Each number is 200 + 30 x the weight over its row's rms, rounded and kept within 0 to 999. Layers, rows and columns count from 0. The size before them is the row's rms in percent of the matrix's.

# down: layer 2 MLP down (transposed), 384x96, rms 0.058, rows 313-381, columns 48-95
# up: layer 2 MLP up, 384x96, rms 0.393, rows 314-382, columns 48-95
down313,130,203,240,191,201,222,239,239,214,211,163,170,260,220,245,226,267,172,190,175,187,173,201,188,155,271,209,193,199,191,182,181,216,203,237,237,175,150,170,211,159,178,181,210,186,207,166,126,230
up314,086,186,207,187,212,219,271,243,222,160,160,183,167,166,219,176,227,220,185,204,224,206,170,201,234,220,234,156,220,236,222,204,178,205,204,243,113,228,267,231,214,265,183,187,223,211,231,178,172
down314,107,230,244,216,146,174,217,189,168,182,137,166,254,204,228,216,196,215,223,212,250,217,240,165,198,229,188,185,188,217,195,167,172,203,178,214,257,238,165,196,160,215,209,169,204,230,204,177,189
up315,100,167,207,237,210,215,194,180,164,175,215,254,238,149,184,210,215,163,205,200,185,201,221,236,178,238,271,186,156,235,243,208,201,172,212,221,173,238,206,219,172,202,208,234,245,197,216,225,191
down315,129,207,224,205,176,210,237,196,180,243,210,147,227,199,216,137,174,164,199,217,231,189,165,179,218,202,219,207,153,184,171,182,212,214,215,149,208,171,214,242,154,148,172,222,171,229,201,185,182
up316,084,241,204,164,195,162,129,216,166,230,150,194,197,190,212,215,211,235,253,243,166,200,200,193,256,204,256,179,223,191,195,192,194,147,238,185,244,137,201,224,237,209,208,172,190,185,191,171,208
down316,051,243,224,172,190,281,221,240,250,181,211,216,155,224,201,192,177,207,160,237,198,223,160,180,200,169,196,303,178,196,131,238,211,205,190,166,190,175,205,188,170,202,232,181,196,162,210,208,209
up317,104,200,188,248,181,219,195,182,204,204,172,190,193,223,232,245,152,250,188,221,188,117,206,216,222,115,239,205,212,174,179,202,185,132,188,169,186,183,247,223,214,167,208,172,194,202,188,239,191
down317,090,155,196,240,188,208,240,202,168,178,176,180,176,247,190,205,213,204,212,154,243,162,178,178,132,177,240,170,200,214,234,214,189,211,206,183,159,221,201,167,154,186,197,189,214,197,251,190,254
up318,112,246,196,233,232,157,179,187,242,217,237,204,198,213,202,201,216,221,186,202,176,176,165,195,237,163,226,174,190,218,140,263,228,224,244,201,191,168,252,165,172,194,228,249,231,241,198,152,216
down318,124,196,181,217,223,231,208,172,223,227,206,248,181,196,208,199,227,213,235,202,163,189,226,212,211,148,229,188,176,248,158,261,212,221,198,198,204,177,226,194,190,188,207,218,255,229,209,161,209
up319,099,185,212,140,187,150,174,204,184,216,219,222,196,196,197,252,180,191,230,235,210,202,146,280,155,193,180,173,234,208,187,179,211,219,216,148,156,175,234,189,161,164,179,193,202,209,216,166,207
down319,103,189,114,182,192,162,243,181,192,192,201,187,175,113,202,262,236,183,191,235,276,181,182,208,216,152,177,168,225,195,251,174,254,213,206,194,196,245,193,179,169,200,194,206,170,207,202,203,180
up320,123,224,153,145,186,220,176,210,173,235,212,191,231,152,183,182,219,164,236,271,177,221,203,215,161,226,236,246,205,196,210,254,194,186,254,221,158,239,167,212,196,189,246,169,161,159,210,236,190
down320,120,237,163,166,197,221,135,180,125,192,264,211,234,215,196,209,254,186,148,217,161,253,216,190,207,237,227,263,192,228,194,213,180,220,241,243,216,212,181,166,229,229,217,181,207,154,212,208,201
up321,095,193,226,222,211,226,185,198,187,239,205,172,176,195,234,207,218,166,153,189,235,190,179,230,137,233,189,225,211,201,214,189,200,217,236,165,236,240,202,207,163,272,203,216,229,194,216,197,228
down321,100,149,213,232,176,171,210,147,199,152,230,215,221,169,237,180,223,225,191,207,195,208,148,183,224,197,205,187,237,194,223,214,189,205,152,167,202,115,181,205,191,202,207,149,181,239,208,160,198
up322,097,186,172,170,231,245,200,179,259,209,201,221,188,222,196,199,213,208,194,204,199,182,219,144,187,293,172,160,153,217,193,248,188,234,207,262,182,202,258,223,233,188,184,196,232,159,189,251,177
down322,081,187,200,202,181,277,182,208,172,160,270,179,207,179,230,227,256,208,174,233,208,199,209,189,246,234,161,225,170,226,255,201,233,208,161,179,217,175,178,201,145,169,206,208,211,226,167,168,180
up323,108,217,187,154,208,262,165,205,204,171,198,188,203,169,225,174,229,160,208,174,225,143,235,221,213,186,189,213,183,165,205,203,153,195,228,230,188,182,215,190,203,245,171,223,217,157,295,182,155
down323,113,246,187,203,205,175,204,202,209,173,202,224,158,138,228,160,228,153,200,172,240,194,240,205,206,233,209,201,203,148,221,137,190,194,212,204,198,220,209,187,200,270,167,172,243,212,210,137,200
up324,082,179,180,236,189,186,216,204,155,172,207,156,265,163,194,185,196,239,215,188,209,180,227,202,182,207,168,215,143,192,256,164,223,213,243,225,142,128,235,192,216,182,208,198,174,184,201,245,187
down324,055,193,227,191,112,240,260,232,216,147,213,184,190,195,190,147,184,157,217,166,213,242,242,198,199,263,187,214,253,212,187,214,216,231,195,214,174,178,186,176,230,162,214,189,217,223,226,188,181
up325,100,168,219,200,177,220,184,202,214,231,191,243,211,167,214,235,220,186,221,169,218,211,156,225,161,212,163,160,197,214,190,237,134,172,152,189,173,173,174,127,227,245,188,299,202,213,207,222,297
down325,076,155,202,183,218,190,142,212,245,192,167,250,225,212,228,222,183,182,217,132,238,237,211,224,140,173,234,217,145,174,228,197,156,180,163,196,228,186,160,177,190,213,174,266,197,209,201,195,222
up326,102,233,170,211,210,165,229,173,162,219,189,142,136,210,223,255,218,186,159,169,233,171,202,182,175,204,182,227,164,209,210,172,227,193,189,219,231,208,220,249,154,197,257,235,221,226,172,208,153
down326,092,229,208,181,199,238,191,212,229,199,179,209,163,169,225,194,182,193,226,210,227,240,180,157,244,203,151,220,177,202,269,198,199,223,223,183,189,188,167,255,211,218,279,207,171,220,203,221,150
up327,100,165,175,179,196,248,206,231,223,165,157,149,161,155,174,206,203,216,199,201,198,213,174,159,210,171,253,180,257,195,220,185,273,220,228,204,201,190,247,219,192,218,208,206,230,197,217,194,167
down327,114,184,174,189,194,225,176,199,176,163,195,205,147,165,175,165,196,245,219,152,166,218,187,164,203,162,189,197,241,146,166,195,236,199,195,212,191,162,255,227,191,226,239,178,219,188,209,210,183
up328,089,211,197,208,190,180,207,220,241,173,200,199,239,184,244,294,215,221,192,247,153,129,198,156,175,201,160,191,188,184,153,138,254,246,198,176,190,228,226,205,197,224,249,213,207,187,193,230,211
down328,114,199,155,185,244,201,177,176,219,158,188,189,195,184,259,192,189,243,194,278,238,181,142,167,162,207,155,233,222,181,170,235,206,223,157,230,199,178,218,196,242,228,233,173,185,167,170,212,193
up329,104,156,287,237,229,238,240,176,196,168,174,243,230,178,123,197,205,204,233,203,198,172,201,192,191,179,182,222,209,183,191,192,204,172,214,181,140,219,203,196,163,176,214,220,207,164,182,167,179
down329,117,228,189,181,140,230,177,193,187,188,185,199,170,142,217,198,219,221,191,196,213,215,240,174,245,216,183,216,264,205,177,207,151,158,256,144,191,204,244,211,231,268,180,203,186,169,183,190,206
up330,101,231,239,159,230,173,188,206,184,213,220,158,212,190,184,204,218,206,245,155,164,219,189,214,211,201,215,244,155,202,216,241,242,197,207,267,192,163,205,204,147,221,142,227,212,222,220,226,197
down330,096,216,211,222,210,186,227,228,178,191,154,194,170,267,159,177,145,239,228,224,205,247,201,208,222,204,170,152,201,150,219,200,212,156,204,170,185,233,176,240,222,204,172,242,146,215,200,217,192
up331,097,223,195,213,228,150,168,249,203,225,196,197,181,190,209,230,219,171,209,177,233,198,180,240,225,143,154,178,198,215,196,227,171,151,218,243,124,220,215,168,200,197,161,169,291,164,174,213,215
down331,067,210,225,232,174,238,171,144,204,186,234,186,212,178,199,187,243,256,202,205,154,176,238,266,162,231,148,180,115,182,248,201,177,190,195,205,225,199,178,197,213,217,191,183,184,235,179,219,227
up332,118,218,212,218,232,224,205,200,232,219,205,173,207,174,234,211,157,247,247,232,224,158,178,126,183,202,158,213,185,218,173,152,210,261,159,180,200,189,241,167,176,227,202,243,206,202,236,182,186
down332,111,207,145,165,221,246,192,232,201,186,191,188,236,203,199,221,192,217,203,193,216,183,266,190,160,250,187,195,181,196,206,200,210,189,172,212,215,178,180,227,186,196,164,257,196,182,234,163,174
up333,060,233,185,196,184,193,241,213,186,173,224,161,192,205,184,216,197,194,225,216,221,199,186,181,179,177,172,206,150,195,194,183,200,128,156,182,145,231,250,196,181,194,295,210,244,222,178,226,196
down333,055,230,197,231,281,212,173,194,164,247,174,177,211,216,255,151,187,188,170,226,234,221,211,232,184,155,227,203,217,251,229,199,173,192,150,208,229,177,157,195,175,140,163,132,170,191,154,225,191
up334,108,157,237,222,235,196,218,159,200,141,231,173,231,219,230,205,209,201,195,215,212,181,198,205,206,182,208,200,202,206,246,207,191,155,172,155,230,208,215,174,156,255,194,219,201,191,229,191,265
down334,083,193,210,178,156,183,190,185,201,221,166,235,150,172,183,190,200,180,208,235,200,209,216,174,224,189,173,180,203,228,238,191,245,222,254,197,200,183,131,200,258,228,151,150,253,165,152,188,183
up335,125,222,198,220,164,186,211,284,176,246,207,180,204,189,229,213,202,160,196,190,131,153,182,259,218,237,178,199,114,205,197,200,188,241,243,203,191,217,212,248,184,222,207,202,224,213,227,223,210
down335,119,262,265,174,200,185,199,242,194,220,241,176,232,166,214,221,203,111,174,221,193,173,221,205,206,197,207,190,119,181,186,224,214,192,201,225,214,203,211,281,211,186,225,199,208,242,195,226,177
up336,110,231,166,168,231,217,197,170,231,205,220,165,192,185,244,242,234,226,196,208,211,158,192,229,150,200,195,203,240,219,202,198,168,219,259,191,235,226,181,177,175,248,179,192,227,155,174,203,192
down336,083,178,174,284,172,214,217,130,162,242,233,211,229,165,170,219,139,185,236,193,182,184,146,187,202,186,221,175,145,226,219,194,240,196,176,159,162,191,237,198,217,215,193,202,187,208,228,159,188
up337,102,218,159,227,225,194,152,208,159,169,156,199,241,203,212,205,179,210,207,180,191,161,208,180,233,233,174,202,230,208,222,155,188,188,220,188,162,196,213,168,164,219,276,205,250,144,221,234,246
down337,095,227,214,239,249,187,208,219,150,206,176,222,207,205,251,197,225,187,189,190,153,160,185,227,198,223,157,224,179,166,180,203,160,225,235,164,182,139,186,161,181,166,166,246,168,192,242,255,232
up338,114,191,156,222,225,148,219,214,213,227,197,188,198,169,172,184,232,193,158,174,161,181,196,230,197,186,186,225,238,202,197,189,217,242,258,189,213,207,217,181,142,216,254,238,246,237,208,207,211
down338,085,168,242,163,158,222,183,170,215,232,152,222,242,189,221,199,151,171,218,235,223,202,224,215,204,187,217,149,229,175,196,208,170,193,190,233,161,260,172,130,228,190,220,182,160,188,163,188,180
up339,098,182,224,179,242,262,220,191,235,195,228,130,162,177,196,250,231,255,163,222,172,153,233,223,179,188,179,226,215,228,224,181,186,203,205,200,156,209,193,160,201,213,176,184,217,213,177,177,205
down339,074,165,154,216,235,226,193,134,235,239,167,216,215,224,197,190,212,176,126,184,220,208,172,192,216,248,227,213,211,197,203,241,209,279,197,209,219,218,184,189,205,197,153,194,178,190,209,159,217
up340,073,200,217,171,241,224,176,254,165,221,174,168,231,173,187,239,205,203,233,231,209,206,194,239,229,181,189,238,185,198,225,259,274,188,235,177,174,128,201,176,159,190,183,198,197,210,207,165,192
down340,037,119,175,132,214,197,212,201,217,189,264,207,191,209,191,247,211,187,200,164,181,184,177,182,165,210,189,254,146,215,212,158,231,163,212,220,168,219,194,235,206,230,193,229,218,226,219,226,254
up341,087,206,228,164,193,185,188,177,221,213,147,151,160,173,158,172,198,163,229,192,178,164,167,232,176,235,158,231,188,187,147,235,180,187,241,207,177,189,160,175,219,213,244,225,231,198,195,200,285
down341,075,163,162,228,213,215,192,175,149,215,224,194,213,237,189,183,171,247,187,170,140,192,211,214,249,198,179,217,146,206,210,175,194,229,217,206,221,165,140,172,212,137,223,179,191,264,197,156,190
up342,096,157,211,166,172,227,219,245,214,220,148,235,253,201,213,219,210,208,200,163,124,181,230,190,188,224,267,177,183,154,234,191,199,202,211,162,203,210,196,167,203,239,182,271,169,180,232,194,237
down342,090,180,203,246,208,169,229,228,178,202,163,252,245,186,250,222,197,142,217,115,239,227,200,197,166,168,229,164,169,191,231,250,160,240,164,225,190,210,209,194,210,205,184,221,200,177,186,194,220
up343,088,200,192,220,181,230,207,183,193,183,155,193,126,184,189,235,211,204,171,277,201,220,181,199,219,192,230,273,241,186,211,254,223,178,178,197,214,190,227,144,166,185,205,189,186,168,163,234,187
down343,119,214,231,180,201,174,205,195,201,174,225,198,264,184,250,195,208,182,213,205,206,210,158,218,195,232,204,215,218,192,170,196,200,268,196,171,158,172,172,250,204,179,151,203,147,251,237,213,222
up344,107,192,148,173,211,188,107,237,248,220,222,200,147,230,180,226,228,240,209,195,217,230,151,134,206,149,210,234,230,192,199,202,163,189,201,226,193,233,203,169,222,212,229,218,221,217,223,218,235
down344,102,240,202,179,198,192,152,191,190,237,231,221,159,197,255,187,225,229,214,210,185,227,176,178,181,271,178,212,219,176,213,207,162,236,172,173,205,189,227,241,187,168,168,169,292,219,240,230,208
up345,067,151,228,179,209,200,208,196,229,207,166,166,206,165,196,168,211,184,210,262,279,183,241,192,217,188,249,153,180,202,213,195,189,192,241,251,140,258,202,209,240,243,196,175,239,159,170,142,236
down345,097,217,219,211,170,234,209,158,192,234,229,183,208,201,258,139,209,209,165,168,194,242,138,206,209,224,187,239,226,145,191,155,208,240,158,197,262,119,213,228,203,190,195,210,184,229,179,234,212
up346,104,191,222,176,195,157,160,169,180,237,163,165,196,175,209,255,215,224,181,208,163,191,166,225,277,207,172,185,177,222,203,233,232,193,275,154,239,193,188,194,162,271,234,194,160,213,186,155,187
down346,089,226,224,209,196,140,216,197,199,168,207,240,226,252,196,260,178,176,202,197,186,181,238,161,243,178,172,227,152,158,146,202,229,173,172,217,147,236,190,214,147,223,213,238,246,199,194,209,230
up347,104,140,181,128,174,163,208,198,217,221,234,210,238,203,207,206,204,221,204,200,190,161,236,242,215,190,162,193,212,219,165,235,177,185,226,207,206,150,217,249,255,225,226,184,215,233,226,164,180
down347,108,183,159,178,205,228,213,123,192,254,189,164,182,197,231,187,228,229,185,177,271,212,204,213,211,219,145,203,226,210,147,231,228,257,192,191,265,182,194,221,163,220,179,177,171,222,156,211,177
up348,098,166,156,179,204,221,184,180,201,142,203,184,222,214,215,217,216,136,175,175,236,220,216,198,217,242,194,189,158,169,235,226,239,163,223,216,225,190,211,165,130,208,189,265,251,214,174,141,173
down348,064,193,192,156,222,135,219,155,216,232,167,167,182,164,179,209,255,132,165,199,211,213,173,190,186,197,215,242,216,208,244,141,185,184,263,241,164,215,217,184,183,253,195,218,188,236,189,194,210
up349,123,197,231,148,186,204,186,248,193,178,193,210,215,173,210,189,267,204,179,153,185,157,163,171,204,215,211,205,174,217,203,190,233,183,199,207,188,146,172,159,156,213,226,247,226,209,162,201,214
down349,105,199,208,143,243,222,208,236,181,188,230,236,215,183,235,143,165,214,223,201,212,172,232,181,182,238,219,194,212,157,194,226,207,217,210,219,176,195,195,187,205,208,151,216,146,179,183,197,234
up350,116,178,226,201,219,217,159,217,237,219,151,192,194,224,155,263,223,188,191,179,220,219,212,240,135,226,192,154,205,189,159,224,167,177,199,138,249,169,221,177,190,254,146,214,218,214,163,169,232
down350,076,242,130,112,218,208,229,195,186,190,192,200,190,179,223,230,214,148,205,243,172,224,203,198,227,164,230,216,176,226,248,94,236,217,239,199,175,201,208,194,142,218,226,230,221,207,229,201,174
up351,126,192,212,168,199,180,191,242,222,213,223,188,220,177,168,235,212,184,173,139,197,140,222,173,180,223,200,194,125,144,168,197,190,216,214,176,258,216,184,125,171,177,182,246,241,199,224,192,241
down351,125,177,251,204,237,218,226,196,136,136,151,254,205,136,191,228,158,136,215,183,223,223,189,234,228,194,196,206,180,226,248,205,222,192,144,220,185,217,173,251,160,202,191,181,241,168,199,190,214
up352,096,147,206,203,198,192,201,231,222,222,193,186,208,199,195,202,182,224,240,166,213,154,159,173,221,100,234,179,193,188,170,202,159,200,226,178,153,242,220,179,220,183,164,221,216,193,228,179,197
down352,070,186,218,204,203,225,168,190,237,174,215,205,203,260,176,200,187,254,184,217,205,189,178,177,235,188,175,202,226,173,208,167,169,232,212,193,225,179,186,204,230,153,192,220,236,169,149,231,225
up353,103,191,235,193,196,147,199,220,204,235,205,208,207,152,197,261,285,200,193,187,170,166,178,199,246,247,172,197,186,250,230,165,168,209,188,191,209,171,205,174,191,204,191,230,236,190,204,186,215
down353,106,179,189,250,207,190,178,205,153,168,204,238,227,209,172,204,157,197,198,224,225,194,210,224,197,134,195,174,176,224,208,192,135,195,160,214,234,207,202,183,162,198,165,217,221,271,217,213,240
up354,128,206,226,195,185,146,193,220,164,173,186,211,210,165,187,230,171,235,148,178,167,189,186,232,180,173,165,209,192,170,173,212,240,222,224,206,225,187,175,214,159,165,281,210,219,244,146,198,196
down354,143,156,209,198,213,164,210,217,221,174,192,169,201,212,274,162,189,206,206,230,205,216,227,182,177,144,255,186,215,212,160,165,171,240,189,181,205,208,205,177,294,237,222,168,237,235,193,190,223
up355,094,225,186,192,178,204,190,205,220,212,204,215,230,205,170,172,208,201,218,241,248,209,196,190,143,195,206,216,134,193,166,207,195,204,238,200,228,176,192,233,218,200,192,221,201,199,184,213,147
down355,105,220,217,176,197,173,192,182,203,208,195,222,180,202,184,227,214,249,185,257,210,158,157,199,182,179,202,232,223,204,172,190,143,195,236,223,238,157,207,174,217,218,187,210,212,192,148,199,165
up356,095,252,217,188,230,199,154,173,227,184,231,166,179,234,235,248,200,164,188,221,174,197,208,170,166,181,200,233,209,188,163,227,183,185,234,146,190,203,173,182,164,165,216,278,158,230,201,163,206
down356,106,190,155,189,219,199,264,199,234,196,155,220,147,219,199,186,152,208,181,152,199,197,177,218,221,224,204,205,216,228,226,200,198,237,229,242,215,223,173,179,181,174,254,200,209,200,253,159,159
up357,128,184,255,129,173,251,199,219,252,210,187,209,231,145,167,285,164,246,161,183,247,192,176,211,226,181,169,154,195,198,203,228,153,222,162,130,208,246,194,215,206,171,243,217,200,173,216,158,178
down357,181,234,197,151,219,235,200,214,248,208,202,233,211,180,157,239,191,198,160,189,249,242,163,200,247,151,133,180,178,231,229,207,120,211,167,208,238,220,196,229,234,183,218,212,189,225,190,206,157
up358,109,186,230,223,165,172,185,238,220,228,203,225,210,197,211,256,232,239,217,186,167,199,203,220,221,167,205,174,199,163,170,134,165,241,231,189,213,174,193,185,138,260,249,188,157,232,202,190,180
down358,112,216,198,218,182,221,229,210,215,200,199,227,189,143,216,239,203,216,228,180,181,178,223,256,237,201,212,125,143,189,249,188,199,194,229,245,182,206,221,210,191,187,216,191,172,203,150,168,185
up359,096,204,189,155,214,175,233,228,189,228,193,140,214,194,207,223,194,208,207,201,222,188,169,207,187,191,209,254,256,175,186,258,207,184,233,263,200,133,171,223,186,160,241,226,193,199,182,244,182
down359,094,238,198,183,173,223,190,199,193,140,172,160,221,198,272,165,177,218,205,235,227,193,181,223,202,213,213,199,196,204,182,202,220,245,194,213,188,211,191,212,186,189,127,177,183,242,160,229,200
up360,113,203,152,180,163,257,167,131,222,222,221,202,172,187,243,268,209,171,218,176,188,252,204,178,202,205,176,215,219,155,175,206,158,162,157,201,162,183,210,172,209,253,257,231,214,191,227,203,241
down360,167,259,144,211,194,244,203,147,204,197,209,233,204,173,213,265,211,221,186,164,180,247,175,217,241,251,174,212,162,150,199,217,152,184,157,212,186,234,205,191,210,225,234,223,175,231,186,180,211
up361,081,186,195,238,185,188,169,141,175,196,209,129,245,195,196,215,208,243,223,258,195,167,240,224,169,227,169,215,217,196,250,197,200,244,216,201,186,181,216,185,235,169,141,225,265,174,136,194,206
down361,069,219,189,214,196,164,182,126,161,252,184,196,238,219,176,214,208,154,216,203,191,182,150,171,155,157,217,153,207,234,215,182,224,199,228,205,216,269,177,193,174,194,198,189,215,179,206,150,193
up362,098,126,216,168,204,247,243,236,193,223,207,145,153,187,182,229,202,165,166,219,241,173,183,261,174,197,189,179,194,223,153,204,202,200,236,198,199,207,202,242,227,205,236,210,165,166,246,257,199
down362,115,210,197,202,202,178,251,191,172,171,196,174,166,185,210,242,195,205,182,224,190,189,209,245,226,224,173,203,265,189,178,194,195,216,241,197,208,228,153,263,158,175,220,189,140,226,169,274,178
up363,101,192,207,213,241,194,242,232,190,134,240,161,208,218,200,236,221,176,239,269,210,196,184,224,194,181,197,201,197,255,221,180,155,178,177,241,179,216,251,177,226,212,184,269,148,168,173,151,241
down363,103,247,194,215,206,210,190,220,199,166,231,186,160,188,166,211,201,183,232,223,216,198,220,208,211,173,132,179,172,205,272,220,200,196,209,177,205,167,189,230,171,188,198,241,196,218,197,150,215
up364,104,184,192,203,262,215,202,183,172,198,164,177,221,194,218,232,186,171,142,205,231,224,193,221,234,208,197,200,222,139,228,191,233,207,227,185,219,156,243,204,160,192,216,236,191,251,229,169,215
down364,109,242,240,153,183,181,171,173,207,195,242,166,163,201,196,229,217,199,238,203,177,165,188,157,201,235,179,263,200,136,201,228,176,205,226,214,175,169,173,222,159,247,200,213,200,174,168,208,247
up365,085,223,221,225,175,193,255,224,223,194,206,165,223,272,187,201,231,233,146,196,183,197,178,194,173,195,195,164,244,252,183,168,206,233,197,176,189,190,230,240,180,198,186,227,189,169,174,176,223
down365,104,234,227,215,188,231,222,209,166,172,238,223,205,224,231,176,210,172,190,194,233,241,155,188,227,239,149,194,219,275,238,172,229,228,179,161,211,225,236,245,198,238,216,225,145,254,177,196,201
up366,108,232,167,168,157,166,221,227,186,249,226,186,182,155,204,184,173,218,199,216,171,195,163,167,187,195,199,239,211,233,195,197,193,212,195,187,166,251,230,195,179,269,170,211,208,200,198,229,177
down366,162,231,187,182,195,185,207,166,185,175,223,204,182,203,204,173,193,260,213,209,226,216,214,153,190,193,193,237,181,197,206,205,196,180,156,262,187,227,229,202,222,209,136,210,144,175,183,185,180
up367,051,222,171,196,172,217,149,196,163,224,199,213,99,218,280,219,227,196,186,203,172,175,181,229,196,186,197,251,154,174,199,220,175,205,227,177,185,222,214,180,259,209,171,199,218,213,180,181,218
down367,049,272,150,214,193,180,225,149,190,217,229,207,219,189,160,225,245,202,201,183,196,175,111,160,219,188,167,226,225,188,195,195,191,282,261,161,241,145,177,218,224,220,205,181,194,211,226,222,189
up368,109,225,169,199,183,196,175,198,213,236,183,175,261,148,187,216,210,175,166,161,185,221,183,172,184,206,234,248,176,201,251,211,181,163,240,196,229,151,261,120,185,219,205,208,216,180,184,235,187
down368,091,170,237,142,172,216,216,209,219,154,227,233,193,197,163,203,164,221,128,199,200,128,210,138,235,238,211,206,217,265,223,185,182,179,195,215,150,209,214,170,185,202,239,196,246,192,166,228,197
up369,105,198,207,219,220,225,222,155,168,162,226,180,125,211,237,232,247,251,195,240,223,202,204,239,143,208,224,217,197,195,238,208,164,178,147,183,169,221,213,226,166,189,252,145,223,166,207,284,139
down369,094,180,167,156,191,201,191,180,176,217,249,218,191,225,217,220,257,184,249,128,167,168,179,238,205,194,196,229,242,212,230,209,189,180,198,216,201,205,139,214,157,126,185,172,222,163,192,240,218
up370,090,221,223,168,219,191,206,239,261,144,194,209,164,228,207,247,276,155,225,167,199,172,231,234,176,157,249,177,185,199,252,191,165,245,193,218,179,171,180,167,184,280,177,146,153,174,214,175,189
down370,124,239,172,230,152,177,217,256,201,189,233,216,191,224,218,189,249,205,225,176,194,172,230,219,199,214,210,140,179,194,294,169,200,210,180,248,234,174,186,224,164,181,177,159,171,169,201,142,175
up371,108,203,306,199,154,196,219,195,184,255,195,212,142,219,215,222,253,193,215,179,230,194,217,163,198,183,173,190,181,207,172,151,143,249,198,159,219,195,212,198,189,230,177,242,258,200,182,213,179
down371,149,231,262,162,190,211,246,186,271,216,152,221,135,203,211,129,181,193,250,222,217,217,202,162,155,183,169,164,202,219,188,183,161,221,186,180,186,201,188,193,233,194,164,203,212,203,197,211,162
up372,098,167,170,215,204,187,234,144,219,198,187,134,206,154,177,228,205,202,172,198,225,226,180,173,218,198,170,195,179,174,185,209,230,185,186,203,175,188,261,259,183,269,230,193,198,160,222,192,170
down372,108,208,228,263,219,131,189,166,212,241,192,183,176,162,200,174,194,181,206,206,234,196,181,167,188,200,138,158,185,178,217,203,206,205,205,240,255,172,235,191,205,219,172,223,217,199,222,208,215
up373,096,221,159,167,208,188,207,264,179,203,161,145,214,223,194,228,214,173,174,158,175,213,149,224,199,187,213,138,216,214,153,256,206,221,169,255,225,193,188,235,223,300,246,229,216,186,256,240,193
down373,091,147,130,206,189,179,272,182,208,180,181,193,185,199,215,170,178,196,184,203,237,253,159,204,193,196,136,166,252,190,153,264,276,218,161,202,180,175,213,241,239,228,177,186,217,160,198,221,220
up374,093,221,264,229,163,197,172,185,203,248,196,180,172,142,173,219,159,214,249,202,163,207,206,156,227,247,189,210,225,184,148,179,213,172,236,186,232,160,212,216,147,213,238,178,250,181,199,201,168
down374,088,195,215,206,216,121,218,203,209,169,212,221,195,223,161,207,242,214,211,168,222,194,181,182,245,243,260,161,192,211,220,194,206,180,237,220,208,137,211,202,253,199,181,186,209,189,196,225,190
up375,092,202,204,212,210,254,193,210,197,176,194,130,153,179,188,260,212,244,242,162,256,182,197,221,190,243,234,167,210,173,162,194,232,200,202,225,133,217,247,211,236,188,244,189,201,237,215,187,190
down375,103,175,209,170,219,283,181,221,178,173,162,178,130,188,237,199,176,199,199,188,210,167,246,175,180,190,209,202,224,186,226,211,230,236,171,237,232,214,248,216,174,183,217,145,216,225,195,164,146
up376,084,175,170,219,192,226,183,255,195,235,239,160,211,177,172,254,199,187,203,215,118,179,212,221,203,215,303,189,238,235,160,184,181,210,215,198,201,222,194,181,212,196,219,180,178,203,181,207,147
down376,108,199,187,245,236,238,180,184,219,203,185,240,218,218,170,161,232,165,244,122,200,214,200,182,223,186,284,231,195,183,227,152,166,165,222,180,214,183,173,191,199,189,208,189,193,212,202,227,184
up377,097,224,135,222,192,195,213,206,242,219,181,150,201,164,220,236,225,241,227,202,208,206,225,213,159,200,168,174,242,216,199,186,171,207,256,212,160,188,269,198,247,200,203,162,223,235,179,214,201
down377,076,182,170,243,192,221,209,139,176,199,210,219,247,141,157,204,154,252,212,212,172,165,214,189,222,190,211,170,173,233,205,207,265,159,166,192,247,201,168,192,200,188,162,228,194,154,224,168,209
up378,095,220,245,200,213,224,184,208,151,149,184,173,175,226,248,210,230,228,195,212,222,203,174,221,230,176,172,235,123,228,237,212,205,147,234,240,186,219,224,222,203,213,227,223,188,210,186,181,154
down378,087,217,178,192,200,232,222,178,210,210,250,158,181,265,210,242,211,188,231,233,172,173,171,153,225,249,187,233,158,178,260,135,204,206,187,245,218,228,214,250,194,208,146,215,247,192,187,203,205
up379,098,163,241,208,145,213,149,260,181,210,185,176,207,226,216,169,238,144,173,200,226,174,139,221,172,123,178,196,174,185,227,224,210,224,213,178,165,270,195,209,201,218,201,219,202,181,243,187,202
down379,116,146,199,242,152,217,175,242,187,198,214,239,219,208,195,222,213,137,151,207,233,195,180,204,199,194,178,192,190,158,269,189,230,248,218,178,185,269,146,228,162,163,169,206,239,173,206,204,229
up380,100,226,218,201,148,168,288,193,135,176,214,150,193,215,216,180,198,182,195,198,189,195,182,260,157,239,180,197,225,177,203,214,213,180,185,191,206,220,196,170,241,229,206,183,235,193,207,178,149
down380,107,195,198,169,161,198,271,174,202,155,177,176,193,224,205,139,203,171,175,209,256,207,188,211,225,177,210,198,238,194,219,199,210,169,156,277,206,203,179,150,228,216,191,204,225,171,167,212,206
up381,103,205,230,186,201,176,196,179,225,161,197,178,189,121,213,197,248,182,230,209,189,229,192,203,177,230,167,220,144,182,191,185,227,193,201,226,119,245,234,233,243,203,219,186,163,183,177,166,216
down381,108,225,207,276,278,182,160,187,209,214,205,225,246,203,145,251,259,198,204,174,172,202,192,189,237,198,185,191,229,227,242,207,183,233,197,134,201,134,190,167,220,168,188,199,166,265,195,190,199
up382,107,176,160,139,229,235,214,259,211,199,165,214,218,202,150,221,190,198,168,232,216,165,262,175,216,186,249,214,165,190,157,178,211,155,182,199,212,232,246,174,200,183,236,204,208,177,169,204,211